Weights of a small transformer language model.
Architecture: RMSNorm before each block, rotary positions, untied embeddings.
Training: a variant of Muon for these matrices, 228M tokens.
Each number is 500 + 40 x the weight over its row's rms, rounded and kept within 0 to 999. Layers, rows and columns count from 0. Numbers have three digits each. The size before them is the row's rms in percent of the matrix's.

# layer 2 attention value, 64x320, rms 0.0484, rows 61-63, columns 0-159
097:561546481454474468450503483582561501501544488453479496502477423449494476489568549521546501505507488418503554541487549495558504604440479456574511414455455520496428476469479436492552498475404542556554505522521453477567578454504525504581447506559534436489462482545527539529469489547428456490492524535434532511454520516431488483540535478563486449549547562468491524459509495514537557456410521456494573456468567510463487541568433555436534560515516524502564478518495469438506499543475485
102:526483520589496492509457550474480473527472536493486505532441544543518514474540487477494523429492523518507500475474547515525534469542495547417490505460456529486523482466558537504517534460479447522513467516565530584542514495509516518455491490489503523562471546590440425467470556516488468512506474522566520514513504507583525436597448596433451536461606504524534562435549504515522413491481514458452430460532458464521517452496477544446540456508617522540552587501475522477484524509517519
101:516511464563485546499470506543431479456440529479456525488524530447443517527465510561514558536525517500509561484548560431465495445526466460437525520545450515441555534463526483476464522437511553531454552449451480485493465531524553487517582513497523437505483506420478493473464489479480543467521518466562501464469529492507440468501518502441541528459489472525534507520574532545529492497432501429481454530428450442508516451498494442471474569410513500562528531521428569456446527460505419
# layer 2 attention output (transposed), 320x320, rms 0.0684, rows 61-63,125-127,189-191,253-255,317-319, columns 0-159
089:502442504489493499504563489503468502513480547518510523459514455437453534555508461453518462527501540534530512461534517487589481513352480495537530510426509517550593492635481492465463470530458512477504570491506511528547462520466428522556448503534534527523464529530552450518488477443488497450544488454541447584521532438476449553439506486529441433484526555499533485468509572478514482449511529476441463477467452488441523489548460529488465520513509522484478558491453440501449495487497527
095:463509547461442478506520467449493429543515524547486482528494501492570472509500539499438491460482463503543502491454470541517522559507507416463508496488513512457493506433560554420499531516530439517537524406480501517518503452570527445512465498561525528477494516514492459466525563488398461532499522544533554476495469499538518489535513478534470531443470501489545550487396571496454469460495451438466527595558512561528510481550531568472500493463455575483526477518459496558483397462459449
081:527529570489481514483482467464454543492474521560497579493468525566495441502481411462471552532547519517485447527398467531516496536525549466478512528498465450447480452525475501550541472495586488516566465469483498493464534527529558440459503451599436579597532554474564425522519524438557611447455496524568462498516553507501503519522472423445520477454584469489462542462474457482426507500456487447530468516536550505443519502556472528503514532530511543477471422500516509509490531504456429
099:543528514569489547527462479469499480526442512479482510493480519515558577464556538456505614475519467461491492515517536493480456399469487551501487544491466493478531497463468538488492538555483506386499456548485593478531538570513519519489460515425530486490510487513507477546432528487494453559494487485529425423463448392456482415490520581473525491513499586505543479457520520528527508554553518415503524533532461525542465527477525523497443460527506545515487514568524439529543485470524444
098:492497509510481427461554541456546490424505548478516485420485463483577499508449444540517491495472575422513447488444436480515522427500426473473469440548473534459508513517484496538507483371522440485525531485540522459440409475498544461513536523545485570457550470449542504493425500504501456509506470429531432519588479490487492464466557591551454527427488439459595500549562548473476449553465496513509517546492539486504533477506564516481440463527411516470488566514486514526508507531555478
107:520442508496524499505511497550525527562446545463500476480462449488566473540535494500560505547490538487487517495535519446497473487479498571419507508437572409543555494504491539492436556582495436529445497540471446479503501438447536495501529550546458537476482488511500430569530506546452412532484499535519531438495485471464527550559583498580503562521518552516531467483504541460487475488531541485430452497494485482505546492525465476512498535517510491450559509477493391564604551522490456
093:507516472558542474454520457516513499459414551483421447532533520456462487457554473530515449529458513505552529535504473464494466452498551564492483449504508487497467481519520499532555527494534572465516544430497526505566468469473437476478432472501507478524450598477486509507508514462531466479525483461478411523567575457551473505529459519509538503485467525512526519457482466479451491563560483536449476513556515531423496529471452537563531464529544505455549502487516473503532553465522473
100:505504450508482510531475451587495501491535500432517513574512519560448575547487422459547490520518475468528476448504443457405431472480521459523508494493458508549461528373523613494471523501497508471513436426525513500488510537527493476473372538483512514551493415487545461528522489524507602494482505533538517391551504411466418526498503531444452587490528463463503467566533500476546505491455519520443504465482586506462508522508542515480471509530500506496564527456421516518505432469539516
099:539488407516531445513417483513506476512499539511580478522492501508392537474494480427514495458459487548574456492486495494466482499504462512525499506555456450537492478473498444537411518583424516462457518493496480518444498487527475444538562504517479503485552547476483532394552544537480594496506479526495565553522476444516506535533521537457494531535542526529495471462450530485512540481484534534537541441561506532468423476468564447443491503450567446496547465507490497532491497470472506
106:470488536536508519495519475540459491472434468502444481527487439548454416539495460569477568440547504529488401478527480410578525470452526498496500543546440502522460481500463516486412509549534497401460525494478490521454504485484528542494562520477551455543503510543514479551520458502459587556553507489529458512480481533536514532435538531447497494537439470488506492460535498560494433476468426560565535512473432479501442530499496505458464550511512506514469592494447489509460482469531510
107:527521543474463484449471509534450476518498487502538489475501511491547537444476505479599465545457503528474545489496531482555570475442573535489483428462495519470569441453589521509555519510398509553505383533511528441455511467488554486437464525582539539483465542532519509424472498514488460455525506510532511463543437479501511428514511514438465513497467570496483445543507454531424494511399511482529389576556484500504562559461494462486479484480482410485597476550492471474479495537523454
106:506531472420502568500534523436601432498518495534508510566462497514498530535458459556566521533499486508484508514487479490515463476462564508559435496467499524545465512482424496458508373537455474508438482541532466481483479491501453504534540476507525591501482441498565502537509514524489542405556512498481491461510480479511586523488509490449471612467527490522527524589468497434491531551512501500508502527499488482546467520503530527508538457577448528493454509548469462458463514465564497
102:430495481503478473503476490553497483506481501473478544547398511503586565502450522498465414496595509454513481502469410510510459492531544470492442546485491527444538544480482578467483558505475539530458409514500458539487441547511438514502550508450538495456542524521455490494542594415523439455500482444469565470452503517487485562549546461523453470519482492558559443507552565518493487492488479517468540560572526505459562493493454525538527482390528550464539454551472469493464549512534554
098:445476564428447506472509494402490480467558503542526568468464526454463477541509506518530442486500435587540420525487481477523497448499504482487477502551489454499455451513478557478514491503514530472518476524451513463491489462564535518508501456541534511511470429531528490548555499467420453492522465490478392465439447528486503527458506482477541423514521446537563540538510547473528505525519490511549513487450571496499510524506493535425508594406477544494515436483481557530526509560464526
100:453578458408462466534516511544476518520529452492524492558491491482531449500496483510467530488562488513523512573492506540468485489509471473541474490503560552454515539503527479509513490467512440506495581548496511479524440425430445497393517495540552547483559490536523462549475540542512458466519453498478423547500547559481525446481475535476500473457485542525550534493465451504494504497496475567514558600442476480454444547487547517556499500507455531466408529562505395461445477496467492
# layer 2 MLP up, 1600x320, rms 0.072, rows 0-34, columns 0-159
101:529567482520562536474476482529464500502466531437531479548547449565520550546545504551530526536463595579571435527596477429473560456527483542569467530434484464461504524481485537542462481551454414520445467459510537487447441514459470502533530515475523437491527470516521545494529559474525501507519457527515527454482522531473536510456521448459511497547515487527525459460465490448501483482533547468523514585519534537519494410504495497529530443504498458461546458507420514541505597492470505
098:505586482586456541486519505461542580552466468490604500493437430455458549552481526512534518437447486447429512413523544475547478488479520481441467615514466470511440466413468459450514513503480473475486447500457426455466522507454503444533551499542480477522454531490455494512457433550508465535467453508519547475479480509539478467545507486505526442532503476512474480538489573453528502466414521486535523416484501564455541521448440462535402508536585558568475530549471485498466500498463479
101:501517525545541544476539486495462410471526554563440474538464538541563498495552541501468447419452520488466490482536457550546476589512515499464537505507544525527498482535495405501533510443484544568435565570555435538428548466503527502454493438502546494501523471524516549429501518526504489467565444492484530520578491453424517524501484515518467500504526585512536507502492491518533511491448609469512526503451562580531480500456601503453509489490412532503454515497562494496526473479460478
099:542506399518439540505498494473475457525548523562479510496556518454494451516520429461556430566455480512524523523531485459530471488525515573490410472357526489459545571422526570557464479490459440467459443447458565509485519452517510529547490486442501536425518482527505525461486563499551511454544482488487465473461493497443465464557496484524519471501480500561512480477444517523491477530521501464478523484458441513514551469452523587470502504506594455494550490539500511499492461515457562
105:550540540418440510538516497530504509482554503543488520509473480519520485482473499538432446540428441548513498419403480488533521531524514540495536517492448530528517476597501498493517511502480426526464557507483497421452496494538511581445504556445517451486523479487453517495556568548454489436499576408499483530547570479422473471495433502505478501467499533478535508565507490520525485488393492598555525535532556475514478501541478431596490512575497463520429579500484507497518502488460495
095:448523555520528509461434489482496516445523520438483533491557453481439522391469449521563426480490487462528592435497494480449544524454532503470511555541562530522486506448560535491534513535501541486431601411478506480504541456480525550506477542542517566518499519527493533442543486468457470472537557397438456534471492452482479588531445486513489523447458507457520584484548471505531474511469537497490497463456560474549475470498483496570455470433520418522506501464456523443463449477525480
105:534451476558449445532423546574542504503457543492486526571503451431552471478529494495464542503465453523486543455436511499498492546478476486548518536483556443485543518424448482561568560514595471482512521514530528479467479536495547570505507486489516494531469525506444462522447442478516501516524543510469476468545427488480490510471480503543509514564466484501486508491420497520505520512498482538509457447514445539461472472523458545485608470494458520489451461442567510511486461451438485
097:495419481566444493532512462493460444483524503475468444493527500507535503475541551469447483551479496486462491498481548472525566465542462511526513539503535528521528538514486503462524480483508568533479529493473468492492564513570492474448495482490502507503537493489526524491585579540535496453515493517441430570429510574508576538481535533449498454521486528514483512417443457470494494463530546518550531431557486576584507446548468536418466473508510519480540437524503527559479492503377468
101:583445496541509506499442512547486438552420535524485534562536475540423528597549497435485441497442478455552522441507447510475470543476502524537501434472510480559545550476436497552557539481546475395458512518523460460509543468449459488509528508475514510570535468476527464474471538453478450491498486538592532517462499478480493582527569500481443490512524456480503505490530554514562505488517528489572522488526464422543456475404488526469468556526536482504451523432485471465441478520478504
107:510407558524440426493455501524486519458510534496478527422502489505522446576480552515474481477536492500539528435504457525489451508502526476564486520531448541504508458498526465560486516528508434442502486464472478530461550501496485527511446455486451536501534526473462509591502489550514530524522549536468541457484468508449575469499498464469487538502542533493566444438511551483562437469453487481473419497542481550500436470517472455455500501452527479467547556405430576468461445518469502
096:531537505511506518414506574579457474436488473474485471531452519478520448592524510539448514431564496515489465530494558435441456493476513547557522556540421453419506500536482500514401490454505601554427491497442495500560570514467577496427548516523547445477494503538501508483495557464523455551563457487570501530489498520457492566524444480509493543469494537456498561539501485523490444508508472524530554558529481456521437471510514539443538544525514496521512486456484432428505518542521481
099:534535482519506437582539493529516569544490510464481521509413460415488459445496502480470517533528548522491579584514507549526474535493469494568482471536548518547528566487550553501531561532490404533567488483486554517512522476529467434498465567491512484476491548456427485517524510507548488487510547533522483500485445577508479497521465547531601494509455440490436490485422583472497498514496456547599433535515535442486545572531537476515492477547534550542449499528524535525514503574437516
105:511491529457496520456538531548451511561462452485536455476452430456487482496484468465468493518441511497489583488461432477493531500499529531590470496438454439453499518463521540491475450488479465473420545524496495485464518547596581496529421474508470476565530460471482525480484507530480468461511540486430521518513574419547507468456501553482488501500447462558489507415517520483564532518547546483563529538529570556479554529531500497445444571565502470515505494487494466537500569505453508
096:553521456506521509505499475470530489505563559538487489497595527500528524517485430481542494524485456549430527528510548471487571541538473526519561525513577572524538538513478513496530474472526479463477534514530495554456496587559528472520491491574447515494485516494521544408526489519468449530509541574496475469471507470471531515529465500451492505486462464475518539506459562522488534492492446566435598533487456492471469505454506471553483511484499477453496490552540486516455499457501554
105:509477477528532508591459478518481500477533547519492454408432486495535519509466563473511502529492514448507517476408498493455433514487516481521535461545486511529490576466487443450422514524451503499445468441394498521498527495501585527486474604571548505459557466627482539452507513467486566559536506483473552527468455504505521511514538493486505589476499436463498457515569492516509474473466456447531509456479498492550431478505530432558450520530424479594475469481538519489492476534505472
101:493511517530492455425532522550490460544472483495458488512509524449399489544468516486465533436466528584441570510450475413457486418507465573433491436500531479507591466465504539475472461505473482453479512558476451509422421513448516504541471473465473526418466475506500466468463517538517503447523463537489589474476507498555521539567549473482524456495503561484554499530483446490509491491518487525497517532420548490473536513489533582460475537511444485524458553525508476537420498530523612
097:528440501470482530491490507538513436541457524606481510534448515475481465393483557446484476548473535489414501471534511541507530458506524510512473475515514510534485543495483486417495561486493558496508542432557481543523517571527481424549485511491500576552491504597510485555434526423480562525523508488433469462450476450569511541521534540507525410495503540514442470430517504471513480493541477536435501481460537436503529555525500538514590492479536593530513471456483553504488489464564492
103:432468561497505495451489445453468539523492507528500501455480466482492479488498508467527493546525441553560492547544538541523492566444530477533481473438403444526480484448552495518558500467539499481507487480520460523511436483451538544535457495481572508467557464488445468404508497429486460480473469536524482467449521460527398462506461529584488595469489500482518556497504471508529452496543464482485456499511505424519484464467532518478491495561484473505518491501470521452514455539546536
088:490579462492445543550530496528517439492464560529455481455578453495471446463548556474508449505492476467462456435447434450416490509532460511545514415571512476575546541483513514462561524512475584528464465511492509476508523501487467515491516453454535464466510497481497519495474460490487477499533412480467513451490501483542436486463421469575505492496479501504452560561481562471456481541423462441436544483523510534508519551475463462463529473438519520443449530450425489442518483479588504
099:456516498568553558543527500524472491439538477424552552490461558484451439432454443475439528458510541465528546507553533557510523438508474542558492535462490584475487461555479464486497521470546507585550539473464513508469565498516522475500545480491525459521525522494563499537508457484457553512464545510522491526501580535539558499548515434498477468492443448468530511478478515513402615443513485450493532469444530454531463490532528501524471435458546465542431457553528510537557519465536500
102:506468477444494510437447473509549487476515537464548460445522493506482535445480376558503520524556437538533471507504563525505453473481543519514473521502515479487517615439483471496449550471485584570466478425513563421480525418437485551445531549479465477566465515447511512510486477500430495535532489492531495492471517553486476549548499456488505476531577487450457484526516485491498536554536469476462479533508557532369500428559439460557508519499484467491485494525475503435482486507504527
102:536499458565476564495549580493476478487444470454507532518468450464478558446469505490479505516441428469511464489465532480531475479416486500507565615494482516553547520441477445501516430553541493535462475449504513459453534467480414509558465504525526563559574484499587540450481476469417465478531479491494552442475468492450470539538493561449460486496528417501499448523443554508441544520528433487445517526536528425523500554477540439509519431461455439423483546491483502490552541504457482
093:411531471514517512566526415490517539542486543522550465481498485460459525432564562532504493512513467550396537518539592476543414490470495470488428535484495551499492503467503490514538499446533499547562517487462592496548527519531501530445491556445565489470536452483557484567511513460499500514507586437555513468478454436449471545459477551536550529553458488492553450455534557476520443520422503447512564499459502510477510511451475489452468467536593573468489506518505498464583495500583479
103:471494503516506528505457516475444542488506439490452486460507448444424427448430478509482534548483456492457514495552555574480421553517561502481506513542540501415529597560458489460531455507500536510486570553558496502498432442463485499550489494504445472518357546462452522520516543419574508554488487546532498555444497482546479532497500488492480523495552491519460466542423541456542503505487466491552479512352490524576450530584484482562517465516509560538521548465474515550494522438502500
098:501477481539554475487515589537513443516582515500440493558533510513441531446447488474577408476527540517459464472453540465562528537482484486479546508485493479514413515570561476503502545464433459564459488459520536474460512520473497481512476550504457495468572452437470561436549483467472503504521525447533515432501480530486437538408478524494493460538494450411483483523513472576518504528470572520458448425481524481481434527481556481525399521538553478526439486536459502484533514481471539
096:506524545497525477524436464523523493499511499471565489545555497487437436542469480556497499493499496576526447430509565527481507494491501444529546458502445584397469560448444527420515472514447489540541491503507507590566463532477467476395568518539489536472572496536489518534561523506475487460506481501531493430517518402518471541491487561493441511511519472496527473430516504442506550531533490509542423437469541463499474518504468423446548483486434494537496552541457496534460543557566507
100:568488614435445505532449546461478510523494567509456382517530463529509504532472525516430576453494403505525539413536449491447476476463449471506473529490512465491465515499512532419563498515498563523472436539525482506497577567464515446491466577488486484454586451456536538441542483483465478495517413463502543483539503576552520506485482549517499520471512517511493515572422491522480480434459471542450505416437492481484530427394440459532520543489490453531528471519454521508539513458474555
104:533540470473462495475595435402466517466522513500522514500468478456456576421453453485451470521534571456465518542459497501468469540448437479510508485547477409531504514464558480509528484509574429563546484500489563501537496482543474562554501499496494550491494442536469517517437549493460490566446503524482462581467505536509414473523494476455509445472536579529514452507521498568565556495495578471510477535515507518458439466468491506500488466492578571468524495590501541605459468522493484
098:469535513459449542477496493444458482491527548515568498542545508524501486521419478451495576508495477480523433513447488523512516579471426501530477448499544562524532533477476550555479506582559497465452509541584438464482492423505496580504521407536450561483472453525510447508471488550497497515488521457512461462472458520451497526549498552452499456488575488542503438496532543495529428533466496537449459473547487396507465499456570509485439525506534502493450566540411551556448534516506543
093:547549505477468540474541528538507477486552469450447372503458596438542464506474484483456520544465497484482524615481505456441515522543496493532486467469496415534540522451481534443541522472523508502493479519516504485494470536499555558531546515503508555492487396544517463565526513427527475503528474485545549478557499467473483481515474495563559519491540573488433498488419441537498463489462474540486561497515489587444499493469547560459508565526395521471507511503523500454455417545518520
105:513481563510476521473512521565555533467493451427542476551439456442428470525446511503504560560485506457469491530441477556482610495506441438522487502508482442500536565510458518498472513475485476535511443471477536573481524541482454511550506500504502501507449456557476521491554605519458477535499552485465526401498471524485508493567504476516547503494570493501460536441462449466584552442545521501518481475563480489483554474519545441508528460447440511442460472447508464457507448533466488
096:473433484477489509484530503497582488502509504533444479460526593505466484535518393500562517526456442477582542425529535543490546471559527436488505564414532478498535453460512452529521553478478480497488464503515570452488468543471522456531518552419555546538507516490424538565479431503528520439507483509441495539508524520508529557529510533545473498521472558441500494516450467477502510526402393547538522446541532517499542532551519527461492495453508467507497495568560480569566472538545490
104:466563506520575472482497417504467508516452514554496518509500543497500451530580516482441514467496462511486489480420521560574473469559501538480459570496450452520487517505476531514552501541484498548495503524466457523519491490412527485540523423540475504543512525539558515486468530454494535454477573486535519524495551412559563507497538470436480475448519461529554467478503501523539542429562544477525429517490525450507468491497469555498435524555495507502437538540505480477525523498476462
107:557564595543499450478490510514560567532498493442515527515468498401449556572457486495501497518488519548488517488578536468540541524504437447504460565481529478505476437488530502475570505517563500512508474537451462530537526510506405484462527499527491548443508513463528504567449461547473508509478486503532476466491519496509541530479577541525414490459508468521508522532512513588539467474518413447504539426464452485495532473474511490441457536545552551543451479504434539401483483517513472
107:494519468540464549475543456465555531475444492436468468512473515474466566530489453544454536546527564486487521511473510493513453416485476541517542432518526519476472489479548504542527516470485435487559444544549513513534509520497415530603475564510444460519493419519534525556513507456513504453499521546503547489489447488454458462502567522456520503465479520458472511472565468454538498476520470479502560521567502485503538483454492520476482433470445433496538513483481534509410454508531488
# layer 2 MLP down (transposed), 1600x320, rms 0.0297, rows 0-34, columns 0-159
097:494470521491467483539503534443478510508525501554491517481485535385495404488482467427441479440555431430409564452421498612526476525469520425442514462569483479538465454520531525474528479423540570455596529548474473554457541475510502502456502491491535588524497527469464428523495430541494542504487532465528500561499471488558485514579506548542429500415505510458471496556510519507511515506444466530521466407462489502486494552508553482481519538523530541526455568479552507451511413494521517
095:496445502454578485550505515529476441512571540534521536466503538524524424430514445504518534525546493476579519494436477501464530531544486549495539415491546544516575503630500501479478523460547542506496528467522546505526520486535479545480435460445506530445535524500485481481550559459565502462535539485466410550515495495501539511433516445496419586445491523509533546479505464536440515543554525518469517564476503461555423493567572536515570517423391449431516447503474522521545490468515519
102:497454454503428468520463555538514610537478469432577504446525469524458456458497491502550540538493511560506504464475522510455544428543458513509544492511471454502493561461449545521451482506503415501513472451390577459542486545525498482512507494504484512490546540476432478570503471496477513531423545534560504493459511552542506476475479477476491596436477444465492470468513519509489486487556453519479462471555447436537519513537471488584502535506576479489561497496477460490484503528510460
099:422499560512575483492504498534491491522510496464501479510454458508480600504463552533424577452509536549481479457487551494452512519457486399528578505599433521516457449569445445459537484544571561522488558557532466481559488591486492477418501492548551506554451525465498475549522512460456539507454519508483507514523517509514581475451506529484456523502524512424456496496553480541517524514500490563540450541503521519529448485534463446459492539485445520515433504479491541482462566479539421
102:471501474514555459499472533442501514518455449473499493518517523518489513524556491485567543479511503496488529581576482548413459458473504455501450470517560511493452478418485508528470499505490573471522444510518480567556534513459448417568479424552507593524508527527533512505429411467511504564488434603487541397509436562562514504496561521492491480504545500492521554407492509509449507480571485367443434469428451512503484494482496566405490469487523526478587465492505548499456521517513502
095:546461437485499483535549534536503497567527539600537543491480520488524499615495531499441526498469493473474415552481500503528462498504480532566436443484480508458522508538426489516489478525453453557566442596495536513512485543498489538458459464493469446537498482488545463522483479517603483501466447603535541470529565528504499390489535495478487415534522486466458421471477518481487528504529498543498493560578489553480558527477525532403526497521449550475486473493555467515537556456481541
105:495520521430513501462579463431462515492531465526563498471503532613444513467480476538505420514533519501479457504569522497522530470507569481430544493501481536535480502614521532462421412471420501515500502500467444543518532454536427485481498498482454473485493505448582521442566527532512464437523425478523506521478546468492503544524521465465512514483519491543498476515586521459485490465514480480484496518442533433549477516490537456506477531512548492533536496548477502476484551489565511
095:501562491498518500472521560535509507520484542503537560550464511490468466531489477543486534510526480511512519503532458517476448528478530464455518471509484475458470510518515518521478544465523479468473441505495551470489463474431513505585550503505537448476482470515461483509472404439468498514499473510578551437590495430474450475548519455547497505464507513457522475587533532548504519543440481493443506600485556442449472559472514509563575571480517456526428537457495480436494562450594515
102:448556499499492460474530500464524528471567450455492480434480499442549489388414508500550573483569517538451489522468496480569504465454484488427475550491551517476461496512525476449465445564446529559492477487464487558563471598524475531483454461543505437404416544515497582519522451556569562534526537521406413470471496574536491466449437444505522481491481559555487499451493453507462521476468467514447462536462498556490556521586510501533534469455487491501541481564484500515573511500530486
110:476568423504580570525531553506484469542483456528547511573512469504472519455553445475522509531440464553481479535464516480517525507498471530420521484469514462527491512523520541486491511493520520539473502493548528460521474473502470473523522519534533469488432501532531505440454503485484462520495470492545460543541503479554404527499487541507499475486439475501454544578465452539457579503527513515499594503462515464523551540485514558533492528559478557601480486616593467561479536494530506
094:504463548470506515572515418437478567515458537531512465536554541497469521415539500485471480541457514521483471492494433502583500434539490517397459504452589499582417498516468511511549500479508417448526496506525523534462474533446431528487490488477433561460555507448472493557457486517474556444493552485466497487491477464558477495434537546479548466539486432525517465399506488496482599483539511467513476387504579497456505504506504457595463400511493514502491536560594586549549511427466530
101:458440547510460528422475506478450428481497485531476488474542505570488503505510499497522489484478507413515458417482556503460502451461550506454457540467480463424490447460436480494489461472510580516440569492493426486491503462448526531512512443500516472523500446548540561549433485463450519473536445463498479517496507435501542541480502439482438561488549562516518548579565411536542525510444523494412521496489485591527472440486470534472513527423436473484524528495502502471439511478517494
101:495514480457496496550424451430541483475547534511461528516486501568539566497517529516554489478552491476523402498548539530503468469519515445401524481581575541544503497495464470520538562527490478518536494485496482523513462470425413491439589524495505536451483544507517488533525517482512557542511479525541432483504437569448498533593522452480513494501522544445518501514488504531459487495477485495438433460446424432505469483477496501515581428453531523455499518474530479433505436525551492
097:485474583516523506485509556521495500454472490475518556478404468520481424460557598440456544505498583493566475487503485534513438482467505486485411511545476461538470488512536469499449571454492547525516447463513492501577518459433508489462499504445514526472536516500472438522550527499549514476495480422534500541517449509511460510502547527517520516515569536508506479477550477527501502552502551461565383429499500444500477443578435478436509513527556486490465497440511506528563507559508487
108:474507505506445478475508522494538484510470454470480532546536537535499518478564381498529541488486486534514455526575482513551546528493498549476475505423540501435496465549557527494560533448549477510565575488559487497481510534485437482488523407517441518550441565383524523608513509535486462454456519538478458505557549516499466524476432506480514435559540553496507522489448525487468545514515546508464473604468528506483542513481461567430533428448593513460513495532506515474518567454517566
094:502472484454531529543458469483551502446523494487538533487485492547585521450506475476545483540545489434530489468576487565514468548498530420530496597471468528463474488537564465504518546561520496552495458465423564504569558483528514495441524532528549443586529558546515495535546460453479515532492552495498463563465512548481468452467466549478486524521523382497466467531518470535510519488523490499492511469521483520519453476494481465542517442459501591504520418458490500423603482488458407
097:432556541513491484492511526475497554449530444387509467500542473499524511578510505516515516487552449506547473503469438457464481533508467495486529529446537518444526478484532475585539468475535455493500451539460535417447488444504467572432476502513504468420504469380517510499547494550482439484458461520601530481554496553445532467472451432531483566504480443438565523557475438527510501521448511485555514543537492515508492499515489505409424554494464433494461523520549456454444504532450505
104:552508454527487482543522528579521470495501467469488515537519527479484523470492528542498536462530506500445541452446491451511539466512450481500516535554592479460518531514447512532478483491439516515515519524414545508484531515532453506491540503534483525536456555498548494572475474536550561543561517402526525508537480573451565514519524509447487464464476510566494489509516517538487524489532558513453556594466498521482549559570456504519489575481498515490470538530490495479522533465489489
107:515435539538543444489500502469473492539567478512534524554439570527507485544482464510510518455494516559532509517549522552578537491518522450438506553433488513451487501531496532509414459505477382474511527492538491507510457511549497520544489493569493555501490504546537475475520502435549511526442544529521538584535509571487552501583527572438516496505503472474512441478499438488536509484601510569551458479449501463508489431503505520572491495557438517575526485494549491553448515506402510
104:488492546496437499520506440495483510550488548577406454508576539506555536554527546496528507570448507433477458504429442484493504538452531533498496497472457499505506551435543477525523503528490437452445535478527465519485457513406472487493419480530532586432514533509460516399461480518507460517492555451457454490569481480473471486499505547482485551508556529492507493479590521479527480574509469546531573606585487492463526478547463505490506505514481506491512489518479488414484505494456480
099:508503512561474486484526485478442481523493501507463530598522526468545430536565586473517484494481568408488508508470465497522573525495507511490556552467468541480510428540562518445579441503527451490535516603477470606477485613552472455506506473514530523429565519502525514475520522516592506477505490490515485518534470495521513438482531537467503500449432475531512534456448491511478480487473554512524479460518458485634482535500587546451527472510487536509574558518547504549542515494490538
101:460492572439522461540506457489575566495577536520515470475543489554540499546517533525503466489545517536459516478534475542492529500569426478472485431506550489443486502549503532462505576469442456459555477502493505558544467539537600493432552502442481465435457527504435459512524527533569521512458488491463460575525537487492507463479508482550514510496514562555502493437513456457578448465480590518587503401482443530462465439501422456453436573538551514562464444506510546537497435493525543
102:578470516500449494445464551476483464462489448479471526519482560495515489528469431529472494442491557486599451502528419530507553534483507558549516492490532472508519531537471465499472537538432522473444520472539439523473479476459483486547530434551424519479483587516489530449462487564484461464533447546440464525505573578555499445515518470477446459409544506511489581504513473508467574469574546556473416483541466486509523470556512503552520505455468403514503511477489511489431485515465547
103:540502480502451476492532491521526395468517535528529568571480584617532538514543492496524502487493540499527485522481510444479550539475484519556544482449466479599424445408542574493509517521494464472503506493453456490502542536525516486471487528535532525441608464549495469511524427568464464420441484456474475430506493566497501462483510510468531469571456518502505510436513514461440466479485566544482498490589487445466525440422524520521518476467477438506503466527512539463490473517518491
099:525486520508435463438471505503440515518388465508502542459435485496568484542587539531400576532495460485498490499508446443477501448532526538517476497486493434478538534415482528496487497502552487460503518529480478508489506486539485493503550421577535504535420556535544473506514534481511538455462462512467496573462515469529530484584486505494482562471498582569562507470517507476417489440549448479545532517588516495478534459519454544490582476479451561515603482471607556503438454502514482
097:505479511507465505431532499466509486462505524504409499461469518512607553507534480438533474476456504407451559566464419434488512487526524537462471526501586439567536470534538459582507532512577514517460527528538533409415507474494523519577438489482530458516430518498512502502475436480539535522514517520479499524469491574465523470517530453525518521523461512516501496548498531569509438424463532484500563548538460510493528481473552548547434493502542504434472484466526477487543448456449505
127:476490437575530454465535452498548479481530465472507611516483529481508493437509484509590423549477572473543440536446542494555530546517543514539499478539468542515553528528479494570434484483480416462533545449491567557519433404561495547511492420510509520551395565503430475553479486534552507514473554556498468520443488435452487459544507482517524469523497503503490488438560526424529503574546479472565507592569464511548499548615544533471494459513513533529491486486536482471464496532511469
111:481497546514528521502449527571537516566494460534475500504544467513536491569542546522584579532482436523515509464543498494516543405519560544489496539420536607452481501494431511495483522488460561444505561514539464489421509519471550453488509478500513446504538543460531467498539467521533498409592514475495514414507486491480555494494465496511544539576475416484490574478481473435431458463475468514451555466476494455568553567547515498501530506527478470518489546431507478424535560513498505
102:542496500468558477510493538560545536522464464514414473441491475478497509515610521555539452534482537503471532487544506462470486430529592481458535531479459419442483503546568452494531490477449549545570472457444542508558488616514520437515488550533546465532526483478479531497535551455481479491517466548518515512508573506513490479437498450551524544558435479480497537508464450478506566482529555432560548530462505606446561495524486500502513470483466511500529446499580494453535490467479481
097:454454458519506473510476522475541532467452491540545600475511484538459499491512495515543456458547507498530478394519536520544462510463517458487471529504508562459484493524505511529446456517449457494508528468495509577510524430522449445454426451504488504530474637467504531409526501532498521493484511528492451573448497566519468484456525498503498500512491413552553479487527553473507464539476512472524421550509484410550445512533451460546521445480617448534480469464508534486548619515483498
105:487508450490480558507487457468482488479520514522488539430515523540507558513536504501484452442484487541551526467509529425508408518443497528478566524515578585535452410423535507510493524514526511470509561516535453434524479503537579494404485508502523501482574555451560495524438424495505498507471460447603467556517521436490480499447436532493467514543441478461511517542543480505410451565485490499500504495481515528494498574489433545485492512553586453563552477569495527499466589474503499
094:533555549535510480485394484526438543475464509487537524479488452509517479477461596496479488521545540493418430588501478491499460529463483592499535509554464511515456506533507544484492441519525521491486526475481471517483535448531453517468537395563400464426461529505549451414531583488498488556474507466537512453469510468492496407463526483482497518510558456502454485526554539491493518496591507463494495548447481472503405469479507473486512542511494552521536501454467553422436531452458481
101:517519499501444494503530529473539481464548446507505528484467495524513469474421467459541497515502501450484497544560415438507571510416451463460515427485536530517487536435522457501439452445527508472501521518544521482474489481577518497434468534408535540497510506490453463547530474544486481561524450470445513470522456588431445488470505498561527549596497521460436539527488542519435464525433468566428568443517485556468521508498518489519572504432468503499553468471531479534483507508452491
103:455445381421517559531482515480457496502518463525539478488540461580562482499542494521501508460492505455475526501442465516458464506487535531494532427523457527505519579540445502525436506516464495485496500444550530449447496519516555507538469500482480451556471458550477484429537531437523461493528524495462559529479453497490460492492411456500533552539482534456483454450483504459510513515484566563475526551548548478509454514534504445533520449463445426447547510499546473593504491481464546
108:504513570474509479517486555518465486532509542572517506496549488477560431498457508447506478449466480512508465525540448495473554581524458467492426558478466479528516507520454500484431482530498549545473578481461459465454496472491548481442523409513549511493522573515506515458452452571537495533542498480486468509506552580542571535510439494562450445488484471560529476494436536513426521465434527518488413480440498506512472514508511522546513532489565526540468461523516500514573497502475488